config.toml
num_hidden_layers = 18
norm_place = "pre"
norm_eps = 1e-05
qk_norm = false
init_std_o = 0.0
init_std_down = 0.0
optimizer = "muon_variant"
lr_mult_qkv = 0.4
decay_fraction = 0.703
max_steps = 8339
dataset = "wikipedia_en"
Each number is 128 + 24 x the weight over its row's rms, rounded and kept within 0 to 255. Layers, rows and columns count from 0. Numbers have three digits each. The size before them is the row's rms in percent of the matrix's.

# layer 3 MLP up, 1024x256, rms 0.0985, rows 382-445, columns 160-191
102:136109096097129084113173138098091168130144116142134102127103147154101164115127117124144127109095
101:186112094144080149157168097147119085129135114110127130120108104171134135158112181134129141118155
101:149138110104144102124122120162124108132134110165126146141139151156122120125098132079095112129157
093:119144153177148162129136104143157111114140155114112103132131151148095173168154164126116119113118
100:142120154154159117130120180161103162173095097098137088152150134162153144080077133150088097111125
095:101103110100178153104144142088151147172163176161085124117140102145123126103083100124149112111113
096:150173107083132129121092119120113144156147113109133135144140149137127135085106102089118180120133
107:088103137101109124186112134081126138127111087129172147127121089104169076118142143132155137146108
110:165099124115122108137129087133128115115129141146132095159133165138142134103138139123118128150139
102:151141079137073137090120124116155093127168119130161093119162140109102119114146134044112149166106
101:110147103097135090129100145122124093097121116128157131140119169117128093133162113118114090123103
095:144107097115078125134105119124115108146144102163118093140170126113128108158097171165189108101136
094:123149099144120120171099124107154081116113129143136107150141113129110142163149140116107124117148
103:121138098120084158127128131142132164103115153108152145132135150146092167091159123136127132123172
097:156143133157126129192150149142142111108114155128153118122154131123102174095115112122116141147148
101:136149111153150126119122085139154114139049105157107122082136112166082159119128083096123140093153
095:100117161128109110146155127146150152148106114187124124161144117168109091125128154146187156099166
095:105099126134123140151125149140176122153106135131096099139161178155124133099130078161142168187163
106:161093122120062122158150114121100134156110157131108151133093133096147147131126106156131158131118
101:155134129175083127119106142118102110127172133175126115175119111172154126123174105179153118143113
097:145158146102147150129160127150126164142126139128128100170117137115140131128146141137118109114130
105:098097128100124123138148129144127094106152107143136151185117112079110152118131141155175138155119
104:133116146135129102142128136153118092144138113136119142103109112096081168116134125159159167143165
107:137146163136128179124099094126111152122136175105141133099151140115094126121099101104116145149137
096:122123149142169153102153109092130138138162133150148111101125149118134137096135161108141128123163
102:124140133140135115145088157146145157133117146115158151124138116154115153133072142136162130154153
098:119163173160109142196109150147105126124124132132152107142107114082160149144110120077105091141120
088:156145124118137147096148114103121134128192155114130171148127145082096087149109158086124131133171
100:148156136106105145124131128143137111104061124122152087110157115145118098096138084134113147128186
092:141141132092117131130138156115125151132128139107126132138079130135120090132102155160162055120121
101:094141158086113125170157154151167156107116148161127120122151087174135106185107129146116135108144
098:139104104125094105100101117106101103101128150090147134131155162120139143084158168153119157149093
099:110121126121091126148182084086121133132156169171141112101166137116135153127104139154178120077141
107:147112136098156104127131139122172112141119128101145142122127127098131114082110130132130058161130
101:146097142130133123106147147112181143131135132128156133131130172160125115112180119153129154150132
097:139075122102171164186132119167129113196127103151115130144132118113134167112153168122096132155143
106:121148082090145146115158104122147146112126128148143123165153155124162125143139119143184108176137
101:163149128103134141076104132137100124125141088095121123118130133130150117090168130128109158147107
100:121099158155133113140141151119087169090138173157080158159104091112112144104144161136112165111161
094:088139136114135111120113136097102091104139109115135162090161123149126139152127139155135142148092
100:137163083114094142129132141188144122157101113136121169124118099163174129161082082090120129132158
096:156182100149151140157125115167137125131090125120136083117151139109141117112113143125107112118107
091:123139120130106151121127098075101132119111135144123148162162126101105134121088114154164143201127
104:143103119133164127091154108146138162107167112166134153072095074169161154093086102110113147151144
104:136114117125119129132166148127107143126062134121163132155163099147130134124097182119110143161134
097:129149154095123102132149136141114162149099157125103096074149101134096129136121124165126212140116
101:170089144123116125112110124105111116105110158110169098175114140115058134122154161148143128135141
102:146123108109096118125131136118166132142110120145158150163128144089120115134128154119168130156085
098:108146152125090081144097112146130106141137112114107095136152139122094109114131085122141138132089
105:128139160141117133118111115131127138170127139151088100103124140139136161136145129115129108163157
105:110136111131137164131182117108141125129109146155163122125098139110155114083083075130138130117123
104:109147076165115144162153127134101116126136120146124110165159113095122131107123107155149151133110
101:127160107144103124133101187161159133087157138139097150090132161141117089157119170153147117103120
094:118123142135113134137083121131166104099171148107147125131125139144137142129123117153140119104151
103:134090124116132081102138108143112143083124130128137159139121138115159097153088148125145124128128
108:127108133129095122137145130117112113151121116134096150145093163123142154141160164132143122118111
095:125169114111163120148132101154113122137133128120150113115099134118104152107099144175139138113126
100:143118092087117117141108167094115158130098154134168116134116104137122137129114100143126119147123
103:143164131117136144108129148090191156124101113123120160135065152147100131163152196157106136113165
083:159117149171132108131146078074153134063131151177121139127123135110157135121101117138150102110134
081:128098148131136141101150111105156127096164160119150148090123130137126118124116113166126111123126
104:147117134139122102144155140141148141125116121160133150110160096123175176141104179129097163118107
095:154131172138157134145134127137132057144106173162120103119180153136079130112115131131124181150111
102:067136087107125131165137182152146130160119103123119105100119144093124110122142147064152161130091
# layer 3 MLP down (transposed), 1024x256, rms 0.072, rows 382-445, columns 160-191
104:151143141127130137118146122126072144160125150136149135104123143138127120106108152097124063083113
095:149124136092100154138153130125139145128153143118146134153089117165131130158088167162149104150105
102:165117140142158133157138135107136120129184155130117121145099103115062167161096113142131107107174
091:135077145150126144140091124173130169091130104115127111125123148131121138126132167157144126113101
101:162111173103096111106114098126137105175157189109182089113139167122100131111118151104106120097107
095:078159114117159123097112127103146144150114139129090097157121103115118146116134159124100142121138
106:104125125100107113131096168131106104128114136133154145132116127157139106137142115131118098125140
108:117142141110119132124104121141101128186130078127188085105108098104125116133134110091105119153103
110:154139129100103115126114109123106145129118138149075100157139179149135157111108157131098114109099
101:122126107167119069133098115131124099105155125137101104112127161102139150119111148091120120079166
095:150149157156130120149162146162137134116163096136132133115110102127133071140141115126121108159142
096:173120155100118134111165132132093185125167117138112151118112123124116176110094115101128139159070
097:143128125166127088113176120153147128133136129151131121166096203144142144144148126124085101106109
102:060142148134108139137099118101165170119096136079162127090176131133122159120112079111113101179151
097:146137145112169140139145116147100140117102128145134122129110152099111154120107095126109127155122
109:149139147096085200113100133098159086117116125125151144101103095134089143153144114117160124130147
105:125102135148128147141151083091139127101138115083138139134144114169164105137123148154131140135075
093:167133147060096181154183134102128102100116138128104163140130136103162115168145081147153127114117
099:145162164152105142161172094143099094176073149122100143137084149136170126109139126155118147151119
102:118115185165158110146095140156155155104140161097125136123133100127164090129154155134145144087125
097:148134150105095124070139159151132147137112124139141130108089133112148141147091116136101095106125
105:130122105128086092142137137137139134126133097104138088152129137128155106141128176096118101082133
106:105137123124132072167122160149107121116132124139105127135185141102118120139117117110142155180119
106:145124110113106124119128141129118138128186127133135164103103133097164144123111139146094125113117
103:115121088130119116124116119132185100142166202164138070136140110124086119090139130134130117136119
100:095104180092142131127148143126131141132139133115144120130161120164140105115117182130144111083109
104:115117136163150132126099170175124129144149125110132138123113082132107154111119131136124144109142
095:070114117088122150124138111067155161179115105137109147122107118082150150119127157107111124119107
090:095125122091127122148139151089149100131126103149141119079136164107179124140135106156131107118127
090:198171134115134118170137076145091154111123132117115103147154173100142088147123094132134153131148
096:129116144133162189160151152152130137151102123104135163109103120176116124121126148097096109121128
097:141102150115113101160108139119129162120118166090144076127118164080134173096120133149126115155119
098:130128105190160167167122114110122158112102129174120129136141110146113130112143090134111113155130
100:127147134127105111118118114108117132148127150142125176141122126109139116088127146174150119123137
101:152104083161142149147134164142135088139171134165123104092144129139144107141165142163104113110098
100:130115123097113131146127122108116105168144109145120138154126130131129135098093109096161132120099
099:119152141102148143126129073128159161103134107133129109168143159148120144100138107142191147160148
106:118164111116101129110155079130127132140127116140150100173165154134122116161137128128117118151101
088:136140126122085068151080109209119175129149158165096142115159137101188129091105143107122133138092
089:100115159106140130150103099158149136142130097131152105116088092173164122128170117129126134146136
098:132128157112109178066116132140196136135140155114118144130117103150114180134113111089123139156168
102:127174111106136143137152129133153096109133118080140134117109128120172105066136132120146142149126
094:131124184145140133159148136128119101101090135107149102137148109137093111132135168123136123169138
103:153131145119134134159128166116125122128148136162105124121111071106184150128131128135114171133135
103:155126155183147132078131122141166168133116142174146139112160138126126168079124115082078115176109
103:152070147101132177131134119153131150153162106104159154118121155111138123155126120116126130175090
095:108150094115121135140118133149123132128141136113157111118122116093127155129141150144154154126142
104:107152110117103136145103130096121159138114141113122121137148128109090140135112133095117068134101
105:128100108135129152139115113155104135119137112098175154137123099106159126139124162130144101144109
105:149135154122168099103147091144127148154110129178105133157110148137139147115160158104145139150144
108:078128166126117114105116116148118143118151123117146154141151084104118135142134109087132135142118
102:148130118103129112114089151149115132112116134094102100126146125102139103100127120154137118128146
104:123124175105144130120132148156159119110131169136100118106128146148129110133140112094135097097135
098:156140124171111125070128113138136109138113160117146135125120127116147165151109107135131134092133
105:155093124158130083088127125170092119111135120157207143079124168130117113160177149151126111151140
103:125089123131087110144114117163127072152097132139081119112104120112139142106133107135123140122129
095:158145156089119129138130185151071086119140118091107144171096083174094127128113145142099102158132
109:112125140137108095161152102153109172114169081122123112145133179164096126153121118099141136127146
103:105138144101136173135131133111141155081157134129099122105128119114139134108141128193107088114110
069:086144107099166147128116136162126114135116110118137100126133123111109104076125117144118118115130
076:135125093131125115101117121118137154137088102108113164133109135179114105128183110162137098129112
110:140140123042131171161137123137126058128107101101162123094113160163101125127138170136131131110107
103:177149172134100121125162142121053072104096126150124166120112097116123112115150122148087137154128
098:177159134127143140102115147080114162154152138122144149128121145097062135164135114152156107113137
# layer 3 MLP gate, 1024x256, rms 0.102, rows 383-446, columns 160-191
102:143113176130151092178121122102114166131139094106111085105115153151109106139149135095097180141171
099:138105148156129111098121059104125152151125107161145080065123140122116140111115155143157095140143
097:133141126133096140154156137183112104141154124132138145146101131117120095102113111136105143109107
102:148061101080115139118091158115120108139094106123142117162153130168162131139131122130109116115118
097:139109132122130172090155147173136079170158089143115137113188174112105127145114139092106131120126
097:113122167152100179203125091164138098104119077116096160141148150143142096130112123138101108140119
106:204152119142117166117096124150114101167110116134131123163146171111078120111126113149161141131137
100:127094113157136100122196126154102112123120135113145135137115122169148108110121134147147153097124
107:083145168118167139106139124110134163119116136134126177136076139168164128205131125151133113115116
096:124151096088139139107092132128129099105145120172148107107074155119092133116165114129105157159093
099:146090101152124101144093141137079116155102102110128116095115112138109159108129125128116108128113
100:148107143111098121136140126125153101119106079156149110108173110164185158103091126135156144147131
105:142101118118158135151175126104137103143119127121078104126133135113101128125103135155144158138108
100:170146118102143155112140128157112124139121149146159120152112164151144133169113103149128125144129
109:137069141125135087173178093153131136097084104115172119166105162140185151090149137141109151132124
102:112183107163098139105130137141089131130120091100062132157117107112155125098093164120141195147114
092:145096113120096134111138110136140127106139095097124144131107132148158112079121122139119171101131
104:148176118101163094135129107113167103107149110133139128111161124161113106120140126122166089114117
095:117159148137144099115139125144134133098133121140164118096135136125079149159141106147109112109193
097:112096137124134102129136138134091119161127103081150119083095081153137123125132098117156114162129
102:135119148158152106160115179131128153110142085118120129146097119143117117127086098129135144125118
105:124138147110189100122110147104141099105164140142124137109135187142107109132137122112144114137139
098:168158089136104073117141127135136152111121138114161168097112157134070151101136111158122145123133
098:089096172151142160137091123119112143190152103129133148133133172175081170123123167137144131141174
100:128151116109118128175145127190106115173130150155094110148120125139149085116109112154111145121147
103:147162131103128143095113133127197128146120129119131119153157140159146137106132175147140151121141
100:086091140119108094142120151169148143128083114128112123129113111130124138127145114151120134134105
100:095136165113143146131153119109123144133063110122180080131144089091133173129114093146085125165128
097:143111153140143149097121135142150143144155149116144087136114124111174152132112138171076144088110
094:123085143099141101161152153110108129086147099157120100158102159095130140133134146123128114122122
091:141124207079118108116155140125166117107151128146065146124173103134143140136122109138112155088139
096:158107095126140129129149152124099107113091096100122101115138150139113134053146129166165107117102
109:138108127121076138122149108134075125102146148149150134146079099147133120122171115111154154130138
110:128137170130154096123132128142109143091104150143118118113158166150129146153118113166121107169141
095:107138120118133132200139093139134136159107146101082103162102148138160181109135180143113165161143
104:096070170140146092141121122119063123124161098107125152109090079149134138105151106117093146109143
102:104163098160117116117094131111099152093112128120106116124125145131162163137122124125136130116068
099:114110171151110112127135136092103107084171133152059134131103103118103160094155109146153148115114
090:140150157132128120130137103132140127155143076139137113148129119149134117132141185140186100085122
098:114127153116133109084103158099133136126143099124109084138149163134163104134118100140104183145085
100:132121150155119129091140139126135122135127151126136120099112107119133107112133117105071146123130
097:143113168141105107130126105147154120129116168121114139114143143126151088135178141112078118103143
099:063112114163147133172147166119149140131109080117097061118134132143119158120122170154094136130146
096:158105105110139174118121146140107144100101146111102107103154142138119109122110125156121124106150
099:172132140119126169165157154160134138163113093089146151131140135124108157119133150157147155147089
102:158120124137140128130100139108142123137105167130146136122153169138111123087125140159136118159069
103:095112145119135127126119110119099113139089107143099132147154155128125139138100134134164081112116
099:098116161160135206107148134140144131143108158103106110143098144106077114133128147141158168153188
103:138140131156145148116116151117155145126115093121109116104150143132131157096155146130066139170101
101:161123147139150115136155082136130136127131083127106116145130104125123171128173155093174121154188
101:092138110136116123113118096131152121137117118166149141148117123162110141130127134151120162138106
105:175128127141128085112143188161143132133146112131148157164110148135092092120107136159095137184121
093:116111111135146099135164099147140138109164126125128148129121140138144112139171160175135174130092
109:115120155139144144120163138129147096055119136169067162148134118135170126077128142116125137140122
107:122134152097131107142131143149133132115130130133159119129079137161106107121096153145148127141102
096:138121148114124121131121122132114139078152127109147150157114103130180089154125129149111139152090
103:147139168136107112111158086142093165117144066125086137148150131147119122167099123116107107166139
103:137125121128175145102105104156106145159128085130143138111154143127142123071128119118148140156109
083:158141151143114134103123084099138151082138107155132117111118148088165130134104136147164111108137
088:130098138110151118100090112143108137143116126118158076178114134113129145123131134122106112149132
099:137132162032146127131104130140121126159111166128153122167138115113118100113102139140098139129156
098:160127151117140143132110150113161115170138158133094098085126115078119105142144133124130103095112
097:102130124103168120150116141131073117193158116073093139122114139148097126129115143091105155117129
099:148087103107081123113136124108129102122128114145128154127145128139148122092116111118133135164108